Each number is 128 + 32 x the weight over the matrix's rms, rounded and kept within 0 to 255. Layers, rows and columns count from 0.

# layer 4 MLP up, 1024x256, rms 0.0642, rows 920-972, columns 128-191
[[127 123 116 124 121 143 183 114 194 123 138 185 130 101 158 129 193 144 114 133 117 146 139 182  69 126 163 169 152 131 125 174 153 186 116 157 170 130 111 127 183 209 165 148 111  85  86 109  98 145 100 197 118 149 117 153  90 131 111 117 182 186 114 131]
 [145 129 124 109 106  70 179 123 120 122 181 135  90  88 138  91 162  92 100 128 175  82 115 200  59 152 188 141 154 139  90 155 148 160 110 163 170 138 127 130 108  90 119 117 131 130 120 123 169 100  86 140  99 148 115 140 127 129  95 133  83 135 118 149]
 [141  81 149 103  91 128 107 102 178 125 141 146 133 113 115 153 149 121 140 167 128 136 108 123  84 140 205 167 178  95 110  72  89 102 152 122 112 166 158  59 115 173 159 122 172 121 118 111 139 100 151 135 141 137  93 170 136 110 132  84 145 130 142 145]
 [141 155  51 163 152 138  85 127 105 141 115 101  59 114 128 143  86 129 132  96  97 130 179 145 101 102 193 107 129 141 113 135 129 124  89 162 114  95 120 144  96 146 117 110  84 120  99 152 140 170 141 106 132 170 183 132 110  86 106 146  64 103 132 127]
 [143  58 139  97  58 130 124 134 149 157 126  98 135 198 120 223 175 171 141 105 130 113 150  95 184 122 134  94 114  89 133  81 112 152 132  68 153 179 125 119 102 179  96 114 109 117  58 120 157 172  71 164 134 147 111 104 146 127  95  82 169 153 108 113]
 [107 131 126 163  96 144 158  80 165 126 132  52 161  72  72 102 203 136 172 172 138 165 160 120  85 145 132 140 205 167  67 161 161  86 125  96 137 134 117 102  77 171  91 135 149 147 148  57 141 127 149 111 122  63 136 137 128  97 155 128 102 153 115  76]
 [ 79 136  83 143 136 122 101 152  71 153 117  65  95 108 142 144 107 163  70 123 117  49 186 136 150 191 166 102  88 202 141 185 141 112 103  54 152 223  77 109 164 145  86 152  87 113  71 116 111 176 146  97 151 156 128 112  85 148 106 168 132 148 159 174]
 [156 100 146 139  95 113 154 167 143 163 168 114 117 108 169 129 103 146 133 145 144  79 122 125 147 112 108 178 181 143  71 114 162 135  69 105 123 125 120  96 120 131 160  96 138 151  18  95 153 155  86 174 112 105 159 132 171  93 149 126 146 143 124  58]
 [105  80  99 129 183 109 121 154 140 135 137  47  76 124 116 165 128 123 113 162 142 143  63 106 146  86  96 184 100 111  66 161 140 127  62  98 102 133  91 115 174 129 114 131 117 153  85 176 178 163  88  83 180 180 120 141 111  90  75 164  91 138 158 139]
 [137 113 119 157  52 166 131  90  93 142 111 145 144 148 157 130 151 112  96 136 152 107 163 112  45 165 158 146 126 120  93  91 188 172 128 147 140 121  51 131 181 142  55  62 133 112 125  43 200 149 113 135  94  72 174 164 121 129 129 115 131 149 140 115]
 [ 98 187 115 119 100 106 142 141  93 123 142 149  97 176 128 146 200  59  84 113 126 152 152 147  92 155 155  96 133 150 141 137 179 133 161 108 121 123 146 113 138 187  90 124  57 126 180 144 131  29 132  94 162 134 190 153  65 110 132 188 116 134 102 141]
 [115  84 115 134 157 175 154 134 170 169 183 138 141 115 155  90 128 132 134 161 160 113 137 172  63  62 111 141  82 146 130 144 190 115 130 146 187 138 112 163 126 188 122 154 125  86 116 148 133 180  73 111 182 147 120  93 159 120 129 158 121 145 114 110]
 [170 115 111 122 142 134 123  61 140 134 208 113 152  96  91 121 129  93 149 135 128 109 163 145  67 196 111 132 106 172 126  94 201  87  95 142 129 111 164  77  98 117 152 113  90 136 128  73 138 117 146 102  97 129 188 101 179  91 117 155 112 105 117 131]
 [ 72 117 132 116 147 126 193 102 178  61 126 152  96 140 174 101 154 165 111  95 141 108 133 113 134 140 139 180 136 126 132  91  97 145 196 159 112 131 113 106 141 133 112 111 154 122 122  96 191 144  86  96 127 139  78 112 140 127  89  82  93 114 159 106]
 [137 182  61  93 121  91 131 105 142 161 144 145 139 134 142 154 138 150 120 122 130  84 162 167  99 130 120 138 117 161  89  55 153  89 117 115 120 188 132 111 121 110  91 126 156 158 106 133 132  76 123  72 105  92 168  81 139  98 125 140 122 127 148 142]
 [ 84 105 102 196 128 136 126 142 110  95 151  99 146 101 142  60 179  53 175 172 127 101  76 152  56  97 116 120 139 174  73 154 212  93 108 119 181 103 113  87  74  97 123 184 147  77  92 107 115 113 133 122  66 101 146  88 176 124  60 141 124 113 155 196]
 [101  68 136  49  79 147 114 120 204 143 135 154 127 108 143 150 193 109 144 174 100  60  81 121 145 166  81 152 196 134  76 112 124 139 110 151 145 117 124 105  89 178 116 147 131  96 138  97 184 101 125  97 115  77 138 117 126 117  54 122 146 119 180 162]
 [107 189 162 102 137 127 129 165 110  85 129 158 133 109  77 128 126 125  96  61 174  90 146 156 154 117 141 171 201 146  51 150  72 156 109 157 182 148 131  73  87 182 110 137 135 167  88 132 165 132 142 111 143 124 156 135 143 145 111 139 161 144 115 110]
 [133  92  59 143 103  78 157 131 144  93 143 102 133 116 135 106 117 122  99 116 189 129  92 154  99 108 135 114 150 154 150 137 122 167 152 104 200 121 121  83 144 187 126 155  77 171 107 136 175 105  89 134 132 113 139 175 119 153 123 156 143  91 143 110]
 [128 159 148 136 130 100 125 106 114 105 137 149 123  60 131 175 136 121 102 143 144 167 135 149 127 133 143 141  65 125 107 171 123 147 147 166 145 179 133 131 146  99  93  96 163  91  74  90 100 110  86 132  66 112  83  85 133  79 129 135 118  98 128 116]
 [ 97 118  96 174  96 115  97  20  92 142 111 146 152 156  94 213 144 108  94  83 140 150 107 145 153 153 153  76 149  95 146 112 191  92 102  79 121 154 113 152 138 150 111 132 125  69 144 151 118 133 119 137 106 118 106 117 117 167  97  96 177 104 166 117]
 [134 188  73 118 129  83 146 149 113 145 149  82 137 116 102 129 163 148 139  96 161 113 178 160 117 124 133 100 143 115  70 106 149 144 151 130 166  94 100 114 152 135 142 166 105 167 148 199 180 135  60 146 165 158 130 162 129 127 146 160 181 139 140  79]
 [129 131 120 152 108 141 109 102 113  76 141  59 113 167 109 153 111 101 168 141 155 170 162 116 169 161 184 131 141 118 109 127 132  28 103 130 128 107 104 117 146 151 102  93 102 118 104 115 154 132 153 107 147  84 143 132 178  97 142 116  60 135 107 165]
 [111  92 112 176 164 148 156 136 184 166 136 110 145 124 176 147 141  89 130 127 157 132  97 112 150 123 111  99  73 122 100 121 158 178 158 139 117 114 125 169 108 115 132 107  83 166 126 138  97  88 126 102 106 100 126 189 105 141  99 123 126 108 136 134]
 [ 77  58  76 186  53 180 122 110 141 143 125 109 108 150 147 119 144 101  98 121 151  83 126  78 123 156  90 130 119 160 112 171 139 184 131 115 171 156 166 175 189 109 102  91  91 144 113 141 160  87  88 125  67  97  98 141 137 117 104 109 137 134 150 148]
 [192 112  81 131 139 155 113  75 137 132 146  86  76 125 136 148 102 111 156 131 150 110 109 125 113 190 160 132 153 128 170  87 163 145 120 149 130  75  92  79 145 135  98 113 132 120 106 148 136 132 172  91 134 137 146 146 174 136 142  78 128 162 183  88]
 [158  88 118 116 103 168 144 120 127 106 151 139 169 119 177 136 136 122 139 152 116 149 114  97 112 153 168 159 136 118 132 136 117 150 109 163 124  76 126 130 152 116 173 133 138 139 112  59 165  84 113 144 140  65 173 151 117 164 109  86 101 103 189 181]
 [115 152 129 175 162  61 137 160 155  69 199 150 152 147 179 112 157 101 112 150 110 131 115 146 117 158 149 158 120 137 178  88 118 131 114 158 119 117 140 119 153 139  98 113 104 103 130  97 100 171 122 103 105 127 107 135 142 162 178 146 138 115 104  77]
 [ 97 153  93 159 127 103 148 134  61 138 144 114 136 117  71 133 107  86 136 166  96  70 155 152  82 111 171 116 135 163 148 168 145 210  88  37 172 166 115 188 143 110  93 151  93  90 128 106  95 112 117 142 104  85 147 111 156  83 147 142 142 138 157 182]
 [ 95 147  71 126 129 101 177  99  89 118 144  91 128 179 157 105 161 172 117 142 131 163 125  93  85 146 171 127  76 143 110 159 156 156 144 155 176 149  45 175 169 174  91 151 111  95 105 152 118 185 115 131 109 106 119 163 103  96 115 103 166 152 153 105]
 [127  70 120 140  96 122 144 177 161 127 183 124 101 129 179 168 140  65  94  79 153 112 175 118 111  84  88 116 183  85 176  86 104 122 144 150 131 102 150  68 124 116 100 169 145 176 102 107 108  88 113 163 104 148 146 141 112 144 147 128 127 126 166 123]
 [104 117 142 142 125 185 167 120 170 129 131 149  92 141 170 138 181  98 126 167 125 153 113 162  87 132 151  94 182 161 106 103 154 157 130 162 135 172 171 174 130 104  97  70 182  95 153 144  86  79 129 118 135 113 148 173 138  95 115  97 188 121 173 152]
 [110 115 130 134 121 117 154 153 144 155 148  97 171 109 147 108 162 177 102 103 146 136 103 167 136 104 131  88 147 143 139 190 138 135 149  88 132 120 120 132 143 200 133 173 152 142  93 143 133 102 101 154 112 165 115 157 116 105  95 114 119 126 140  90]
 [ 41 146 129 153 129 137 106  74 164 105 134 154 118 113  94 163 141  99 113 128 135  96 132 133 109 190 141 151 103 169 162 110 154 218 112 131 163 139 139 150 130 144 126 134 149 150 142 114 191  99 101 108  22 162 153 135 101 123 105 113 152 105 135 195]
 [130  48 164 134 149 152 135 142 113  99 126  81 130  24 166 129 150 115 126  96 132  92  76 119  84  95 179 108 115 108  80 112 134 152 116 142 112 156  71 120 189 148 176  89 151 101  92 130 144 142  64 145 101 131  83 108 149  96 123  78 135  94 115 167]
 [165 129 114 122  67 132 159 110 129  93 140  54 137 149 149 149  72 102 122 109 145 127 165 112 152 127 149 167 169 132 153  85 179 138  62  74 145 225 155 119 120 154 107 173 108 163  49 101 134 169 133  75 136 128 180 104 155  71  84 164 124 180 147 104]
 [122 117 125 124 130 147  90  98  83 124 126 115 131 101 122 184  96 116  86 141 190 147 115 134 190 134 112 126  94 142 111 149 193 171 148 106 124 135 102 152 172 160 113  83 131 154  92 140 153 137 140  83 144 130 133 113 108 122 128  62 142 133  81 159]
 [118 103 125 150 140  95  95  76 119 166 123 108 135 108 150 144 113 109 167 137 147  77 163 145 150 161 160 135 123  99 135 143 164 108 131 108 131 104 107 131 164 117 156 103  61 153 119 136 106  95 142 120 123 132 157 123 155 140 139  65 130 164 158 188]
 [ 77 141  77 134  99 133 132 139 158 122 135  97 100 115 139 140 173 190 161  92 131  89 157 150 133  82 158 163 140 116 155 167 120 146 121 187 153 213 106  94 154 158 105 111  84  71  62 138 125 157 118 126 113 172  81 127 167 191 141  74 126 165 127 162]
 [145 123 132 140  96  79  89  83  97 187 136 136 162  87 110 139 146 114 102 103 113 135 136 205 100  83  70 157 167 120  70  54 143  81 113 114 116 139 153  79 110 146  89 159 125 136 105 127  82 104 118 172 143  86 138 122 194 114 140 115 121 149 171 134]
 [127  52 116 104 102 127 150  92 108 113 126 113 144 195 118 136 104  97 157 135 126 153  86 108 153 139 122 116 143 104 111  85 138  95 152 100 168 113 134 129 115 208  95 109  87 102  80 132 157 147 123 149  69 112  99 124 178  81 159  86 150 175 102 105]
 [110 102 148 118 116  94 154 142 136 113 120 100 118 122 115 121 134 151 152  80 185 124 165 141 149 154 180 167 107  70 197 155 190 167 123 126 175 169  98  78 132 152  87 130 129 113 113 201 109 140  95 142 123 148 107 134 155 134 123 137 180 138 135 122]
 [ 80 112 126 184 116 103 155 129 108 117 147  92 110 191  90 115 128 117 101 137 218 161  94 134  68 104 151 130  86 146 138 139 109 156 142 136 197 179 121  96 146 194 134 119 136  70 109 109 123 189 109 168 147 159 148 147  98 109 124 115 181 161 173 120]
 [130  25 110 146  82 113 113  92 115 100 137 172 112  70 167 123  97  73 125 124 170  82 140 105 101 147 145 153 119 201  93 131 156 206 131 112 195 133  94 103 193 149  68  72 175 142 123  13 138 112 117 158 119  74 136 131 127 136 117 163 135 140 143 189]
 [ 84  82  97 118  81 150 155 137 149  76 139  91 135 135 135 174 146 126  82 136 153 158  77 108 106 213 160  94 142 111 176 139 111 126  89  93 142 174 144  98 142 108 128 126 166  97 134 131 169 130  57 135 108 159  87 112 146 102 163  95 199 148 137 158]
 [ 92 103 134  99 177 115 127 146 162  94 118  68 152  88  86 108 125 141  71 120 109  98 124 126 125 175  83 198  88 135 150 124 182 106 129 154 131 171  72 124 145 175  94 152 136 106 104 190 131 107  95 117 134 142 157 130 128 142 111 149 118 146 153  78]
 [110 107 121 116  37  98 124  89 155 171 135 103 156  89  73 148 109 107 155  83 122 113  85 169 110 130 125 135 162 172  51 122 106 128 142  76 102 182 123  99 100  86 127 156 160 101 146 145 128 118 120  99 116 119 162  51 191 104 104 138 132 131 143 137]
 [ 53 117 135 136 114 136 171 142 130 181 174 148 112 173 146 127 166 110 117  73 162 140 140 142  96 170 148 204 170 126 112 147  79 161 105  79 168 118 116 138 193 102 129 151  57 154  74 172 124  83 171 107 143 122 130 149 114 146 115 147 109 105 118  93]
 [170  96 142 155 129  89  98  78 117 136 126 146 109 126 163 140 204 127 143 188 197  87 121 145  79 106 162  67 126 136  59  68 149 135  47 125 151 109 131 151 180 122 105  78 108 111 127 117 132  74  81 120 108 117 185 138 152 114 145 132 123  83 174 165]
 [174 117 108  99  91 173 102  99 130  88 105 128 151 159 159 152 162 140 166 135 136 124 121 122  40 102 166 111 119 148 157 126 143 190 110 131 134 103  90  88 112 156 154 218 143  82 118 128 161 124 134 137  92  84 153 165 156 105 154 128 129 132 144  88]
 [157 156  67 130  71 113 135  87 143 162 167 102 130  96 137 114 184 107 104  97 129  92 148 182 120  98 179 205 100 160 151 117 156 187 115 136 178 139 145 124 167 123 116 122 135 140 113 118 170 122 114  91 124 122 213 127 226  86 112 135 114 149 176 187]
 [121  81 105 124  82 139 130 123  87  84 112  82 143 155 215 121 130 101 135 149 207 150 113 118 155 115 136 129 141 142  81  82 116 152 142  99 148 106 146 134  81 174 145 164 154 108 144 155 194 133 113 132 101  77 160 179 140 113  65 176 151 156 115 191]
 [ 61 118 185 159 101 125 137 103 103  77 123 127 115  99 132 116 131 156 126 146 164 110 162 104  66 126 135 104  99 101 122 140 182 129 109  72 167 159 110 138 120 145 105 153 144 137  95 149 139 108  58  85 153 119 123 123 151 151 132 111 114 137 170 143]]
# layer 4 MLP down (transposed), 1024x256, rms 0.0635, rows 920-971, columns 128-191
[[141 140 153 145 127  85  76  90 104 173  80 113 117 151 156 116 173 149 169  72 120 176 118 159  90 152 111  90 102 118 123 147  78  88 149 145  68 149  97 110 153 112 187 143 142 181 153  84 106 130 168 142 125 150 127 101 140  71 114 144 103 156 193 130]
 [128 138 111 141 114 141 118 137 156 143 125  98 118  99 123 109 135 123  79 134  97 165  85 139 141  83 138 101  95 161 166 115 184 120 164 147  70 141 121  74 112 154 142 131 132 153 130 151 108 111 164 141 113 112 157  97 163  99 167 179 136 108 158 103]
 [126 123 109  78 124  91 137 103 139 162 115 129 123  91 140 156 111 120 162 144  80 122 167 142 137 143 139 129 167 147 135 141 145 174 191 129 111 111  90 136 113  90 152 114  92 109 109 113  91 152 105 147 161 138 140 117 155  50 161 177 118 130 147 114]
 [151  88 162  96 110 116 143 113 107 143  81 163 113 126 119 160 155 130 169 125 154 147 121 114 145 135 125 140 177 167 126 120 158 134 120 131 156 156 108 160 177 144 105 152 116 107 142 110  94 106  83 149 103 108 115  88 183 151 106 133 169 110 130  82]
 [101 113 128 130  75 178 109 111  73 144 129  49 106 129 133  84 142 108 101 109 133 119 193  66 125 104  99 121 150 174 167  83 150  76 106 106 110 121 188  90 140  55 178 182 125 161  99 139 137 146 101 108 139  96 138  98 171 130 110 140 106 138 131 162]
 [ 72 102 136 130 146 167 142  89 145 126  67 142 110 132 158  61  76 133 108  96 105  87 139 167 113 148 122 122  90  65 144 161  96 122  82 109 150  88 108  96 154  55 175 101 146 178 139 145 150 148 141 130 158 176 121 130  90 157 139 108 115 121 150 146]
 [150 105 232 150 110 127 149 189 157  91 157 115 163  86  95  83  87 143 138 182 154  62  93 105 109 113  69 134 154 102 128 162 115  75 131 122  63 131 100  62 156  57 125 157 140  99  81 144 108  77 167 130 152  95 118  56 146 141 109  90 120 119 101  80]
 [ 55 127 149 154 120 118 164 150  92  95 173  58 106 149 175  88 138 117  99 131  29 161 171 155 131 103 159  85 119 123 157 116  59 106 139 126 153 100 145  48 113 127 165 129 101 105 185 143  84 139 123  83 103 163 135 115  93 149 159 165 107 104 189 161]
 [ 95  75 105 113 136  95 132 129 118 117 133 148 138 125 158 194  73 170 136 120 167 185 142  90 155 167 174 170 127 100 139 129  99 113 149 132 121 115 163 105  94 135 154 141 114 125 162 124 178 141 115 129  93 121  97 213 144 143  72  88 141 123 158  90]
 [ 82 122 159 115 113 112  91 149 176  88   0 132 135 130 135 141 126 123 173  98 105 131  85 106 135 104 120  94 132 150 163 132 102  90 111 102 149 151 134 115 111 126 132 174 125 150 128 147 124  97 115  54 108 163  99 112 134 161 125 163 144 114 150 144]
 [127 142 172 147 132 151  82 153 113 137 105 158 119 116 142 154 145 147 132 136 129 106 121 178 130 149 116 195 132 164 145 232 177  87 140 102 202 116 112 144 140 158 139 129 118 180 128  98 146 148 116 117 103 122 129 119 143  91 137  80 131  85 113 137]
 [172 179 143 148 156 106 132 139 129 133 101 107 117 102 120 127  91  98  80 161 137  75 173 159 142 154 111 147 145 115 142 116 121 105 141 124  94  96 159 101  98 146 134 192 119 133 155  92 135  88 109 146 119 148 112 150 103 128  98 144  99 112 131 114]
 [ 69 158 134 107  90 166 137 184 111 148 143 153 131 141 133 115  94 112 172  85  95 168  93 130 149 132 123 156 161 107 147 133  97  88 129  49 160  84 160 156 124 111 225 157 139 108 161 140 132 127 128 128 121  90  92 123 116 101 136  74 166 185  98 116]
 [127 127 152  60 169 133 144 112  99 196  81 126 114  70 131 147 108  83 114 155 130 107  96 186 127 107  89 140 128 126  72 136  90 128 118 146 123 168  97 132  85 127 142 135  96 117 177 128 126 144 150 197 102  93  99 149 121  58 168  69 123 176 109 130]
 [165 116  94 123 183 113 158 144 116  62 116  92 109 115 150 143 139 148 142 125 153 141 102  86 116 131 184 129 113 112 156 126 124 117 136  90 164  97 149 155 121 134 152 121 177 148 120  95 183  91 102 127  96 155  54 134  96 137 168 155 165 149 175  63]
 [190 121  86 130  72 139 164 188 194  96 121 152 184  85  93 151 119  77 144 128 136 215 140  86  69 178  86 135 148 166 151 193  82 198 178 160 159 111 136  85 178 155  88 185 156  72 121 174 149 209 164 144 142  79 142 105 148 158 114 149  65 168  65  92]
 [ 89 208  76 140  97  95 153  72  72 155 116 125 143 143  67  44 120 167 141  71 143 109 172 115 141 139 162 131 228 116 175  79 125  72 224  89 109 140  92 136 129  82  99 109 122 114 124 167 124 120 199 184 165 141  83  85 148 165 137 133 187 116 126 156]
 [145  93 156 140 143 120 165 116 136 121  95 118  96  84 167 160 108 100 155 247 108 123 128 131 146 194 116  82  89 119 113 144 225  90  89 104 102 152 152 113 182 106  98 146 126  93 146 154 122 105 181 142 131 203  90 130 169 128 146 109 114 127 136 133]
 [117  99  85 130 107 169 119 141 150  81   0 155 130 140 133 110 111 116 148 148  75 121 161 101  97 192 125 165 141 128  79 107 127 123 139 106 133 157 143  75  82 119 126 104  69 132 125 162 145 183 127  79 124 142 114 146 137 153 139 194 133 137  95 104]
 [156 145 119 120  93 143 143 130 107 140  70 179 103 163  63 154  75 133 137 143 121  89 128 116 185 130 163 149  81 166 145  86 119 104 118 153  82 104 123 187 104 150 168 122 108 162 135 189 148 160 154 127 153 151 145 146 134 127 166 122 209 159 132 119]
 [157 125 106 128 133 145 157 196  92 143  66 104 115 121 137  34 111 116 171 144  82 150 169 206 131  70 133 113 126 152 114  99 134 129 170 114  63 147 143 101 117  74 163 134 154 231 100 115 191  84 100  79 157 177 145 117 200 100 131 155 157 129 163  93]
 [100  92 105 126 157 156  82 133 117  73 147 125 129 123 150 156  98  70  88 138 135 138  95  92 121 131 169 161 140 153 121 138 126 124  91 164 147 183 109 149 121 163 113  91 125  85 110  65 105 191 188  90 100  71  98 116 131 100 118  85 104 129 102 174]
 [239 113 151 133  99 149  93 122 156 179 199 162  67 124 119 156 153  98 120 135  91 126  97 225  64 135 107 160 111  83 178  90 191 160 142 150 139 158 128  62 100  67 162 139 151 113  97 155 123 163 106 148 149 175 122 123 134  48 101 163 150 138 118 111]
 [148 135 113 120  97 172 163 104  91 124  80 121 150 164  88 124 116  98 138 137 183 117  89 187 120 194 121 175 154  94 167 124 151 102 161 160 104 129 134  73 108  98  64 130 150  74  96 139 157 210 127 113 135 171  97 104 120 114  82 124 150 123 145 156]
 [160 105 185 127 100 134  95 158 133 135   0 129 133 126 173 124  88  94 168 169 150 140  87 100 142 136 122 133 155 124 127 140 139 127 113 133 126 126 128 102 144 127 119 139 115 126 167 133  97 148 166 107 120 131 126 136 132 118 107 143 116 122 114 122]
 [ 91 129 112 132 154 148 146 166 142 131 119 113 162 170 105 127 167 142 148 161 120 122 165 195 143 116 112 113 127 129  84  94  69 137 189  59  94 139 125 129 146  99 216 147 140 130 191 106 106 156  79 125 137 115 141 125  95 116 138 161 158  89 117 138]
 [160 115 161 182 126  63  55 163 130 126 127 129  78  60 113 159 117 118 150 162 152  92 122 149 140 105 115 113 171 117 122  94 106  92 177  78 156 155 156 164 178 179  67  96  70  99 107 140  96 181 123  49  80 138 110 112 168  46 147 151 110 158  38 117]
 [111 121 147 138 142 164 114 125  86 171  90  97 110 102 104 106 122 121 154  99  97 104 117  92 157 121 121 121 114 117 142  95 130 156 127 131 117 131 119 122 103 108 143 152  96 124  90 144 193 123 107  97 100 134 138 142 104 146 113 147 117 119 135 131]
 [134 106 197 107 150 160 115 128  74 124 108 120 114 195 179 110 148 137 105  92 152 161 163 158 119 148  86  99 159 128 181 149  73  58 152  99 140  84  96  76 108 165 130 150 101 163 139 178  89 136 155 154 157 120 103 131 140 128 119 165 192 182 106 115]
 [ 86 140 126 132 143 129 147 147 139 142 188 160 138 124 109  92  85 144  66 150 134 137  89 121  89 103 109  89 133 138 138  86 120 145  64 127 148  88 139 109  92 136 135 131 159 149 133 113 115  89  94 151 151 124 137 124  86 123  99 122  92 138 148 115]
 [124 168 130 123 146 120 109  43 126 124  45 157 124 143  94 131 153 136  82 164 114  95 147 115 196 132 166  75  86 194 148  92 200 121 118 123  69 126 116 196 110 125 110 126 191 129 146 153 155 150 119 113 145  97 141 117 126 155  92 146 156 105 138 135]
 [232  78  84 101 106  87 139  97 181 124 110 125 168 176 111 126 157 151 139 132 135 147 160 143 109 119 109 148 154 117  88 135 182 115 109 115  84 165 110 139 126 143 116 141 133 116 117 154 134 182 145 133 173 126  91 108 148 192  76 137 112 139  96 114]
 [157 128 120 126  74 135 163 174 100 100  94 166 123 134 124 178  83  85 152 165 128 119 135 111 146 158 146 144 124 120  63  84 134 110 127  79 121 112 156  31 113 123 161 149 126 138 139 100 144 143  86  58 141 146 181 124 142 156 157 120 150 140  82 146]
 [100 110 146 106 162 129 130 159 135 141  59 112 113 138 147 109 126 137 115  77 131 138 143 170 156 127 107 108 152  98  88 124 153 104 134 156  79  81 117 106  66 103 178 122 160 153  86 145  93 120 103 108 169 179 179 113 184  71 159 142 102 101 101 105]
 [165 146  81  68  90 108 111  98 161 167 128 172 173 169 116 106  97  92 130 155 162 150 166 120 143 163 133 131 154 165 184 142 141 104 120 101 166 126 126 146 124 124 110 148 111 154 104  91 115 161 189 113 103 130 150 132 108 164  77 185 117 165 157 139]
 [ 96 119 119 125 166 143  95 242 152 123 115  93 150 158 162 150 106 141 124 163  75 193 116 173  69  75 148 121  89 111 177  73 155 130  82 135 122  96 137  55  75  73 131 153 122 116 141 124 124 100  83 120  96 112 141 102  95 115 182 170  96 116 128  71]
 [135 135 124 119 122 101 146 108 146 116  76 144 168 150 113  64 197 149 156 124  97 101 180 129  97  99  99 139 150 173 160  67  90  98  78 127 101 110 166 102  82 135 134 150 105  95 147 142 118 131  91 144  71 102 120 142 136 117  74 150  97 115 164 120]
 [145 150 180  96 123 137  71 166 164 145 192 157 163 122  47 141 134 196 179 155  28 105 132 162 109 124  82 142 145 118 129 172 175 156 111 134 112 119  80  90 138 188 141 163 131 110 132 101 148  51 105 104 163 146 200 136 131 152 116 167  99 106 109 109]
 [200 147 124 165 124 172 152 130 146 123 120 183 136 128 172 132  89 107 108 178 107 178 153 174 120 156 110 123 113 161 114  94  97 123  99 113 119  37 130 110 132 103 149 179 169 177  96  95 127 131 127 134 116 121 108  68  90  63 102 131 102 130 148 141]
 [111 157 167 112 135 232 149 127 122 102 163 127 142 118 119  82 157 108 105 162 154 101  68  50 127 135 190 114 123 178 148 163 177 145 160 149 167 102 153 146 156 123 124 150 105 173 156 102 149 112 124  92  98 107 147 112  64 146  50 178 126 133 171 141]
 [120 143 147 172 140 110 108 124 172 182  61 123 147 108  72 171 107 199  96 122 112 106 161 133 141  86  95  86 164 121  81 133 107 139 136 127 124  98 140 108 117 128 106 137 151 126 146 146  75 133 130  99 125 164 155 126 125 125 123 130 136 131 104 119]
 [140 169 122  88 115 144 143 135 116 166 121 144 121 110 131 142 130 158 105 191 146  72 165 184 131  48  99 187 139 161 101 102 130 144 146 157 118 147 154 141 176 135 118 169 107 108 151  87  83  96 169  73 156 164 152 125 135 132 106  95  78 126 189 117]
 [119 145 139 132  88 155 141 189 175  89 161 132 127 175 140  74  98 111 144  92  95  96 121 174 117 135 142 114  93 131 165 113 146 108 102 108 136  90 126  81 167 122 149 101 171  96 107 148 147 127 143  74 110 151 185 161 137 140 133 167  84 146 113  97]
 [135 106 120  95  81 130  76  99 128 110   0 103 103 103 140 143 113  57 127 119 125 112 103  38 166 115 117 116  82 124 150 165 133 106 120 147 144 161 120 174 126 158  95 143 134 100  97 145 135 143 157 104 113 160 142 121 100 110 104 128 157 140 140 169]
 [188 177 149 157 130 148 110 182 201 118 121 141 102 162 131  87 184 132 129 148  74 160 181 155 101  81 119 115 133 115 101 104  91 158 126 123 116 148 115 132 169 121 184 157  98 129 121 141 130 106 111 189 148 116 106 101 150 123 144 143 130 107  98  46]
 [140 141 150 168 122 124 158 199 156 214 134  82 178  82 153 126  72 123 101 163 158 101 107 112 145  84  80 139 120  91 145 102 125 128 188 179 138 117 136 144 195 163 138 111 100 144 140 172 102 130 127 165 120 120 138 165 119 134 134 160  89 169 142  70]
 [155 125 128 169 144 135 162 172  54 168 124 111 118  75  94 124 180 129 100 150 137  94  89 144  86 148 170 114 146 122 118 152 160 117 172  82 111 105 117 119 128  79 148 127 130 141  87  39 146 117 122 158 104  94 112 166 125 187 138 130  96  63  94  75]
 [188 144 113  94  63 195 119 137 166  64   0 143 117 122 213 128 102 113 132 147 163 116 147  87 162 176 140 124 144  72 118 150 168 169 146 123  95 112  88  85  90 148 129  83 131 138 133 144 184 117 114  66 195 146 129 131 146 182 125 144 138 118 126 106]
 [ 87 155 161 168 122 157 127 157  98 131  97 151 136 117 112 147 110  82 137 132 113 100 135  95 202 142 102 144 171 136 102 155 129 112 176 175 130 121 127 126  67 105 139 168 108 103 115 178 145 200 204 108 116  78 134 132 131 164 106 179 132 154  94 134]
 [121 100 102 167 137 131 125 119  97 152 103 150  43 164 128  99 150 174 114 180 172  62 135 140 141 153 120  93  79 103 106 186 143 104  63 133 113  93 105 171 183 102 165 148 145 145  75 141 140  85  99 133 120  73 118 142  54 160 137  83 142  71 131 190]
 [104  87 190 190 154  77 156 114 121  54  76 138  94 177  57 176 146 162 137 160 122 127 133 127  97 146 172 166 128 129 105 165 202 100 119  88 106 119 148 108 143 106 179  87 130 174 149 174 117 107 123 114 147 104 112  87 101  90 127 194 145 138 147  99]
 [171 114 151 161 151 130  77 101 145 146  35 194 155 169 104 130 117 171 179  73 141 145 168 105  85 181 110 124  96 157 128 137 118 162  50 127 108 136 128 131 136  74 136 117 165 112 101 132  87 166 167 109 137 129 102 116 140 125 135 106 127 137 111 134]]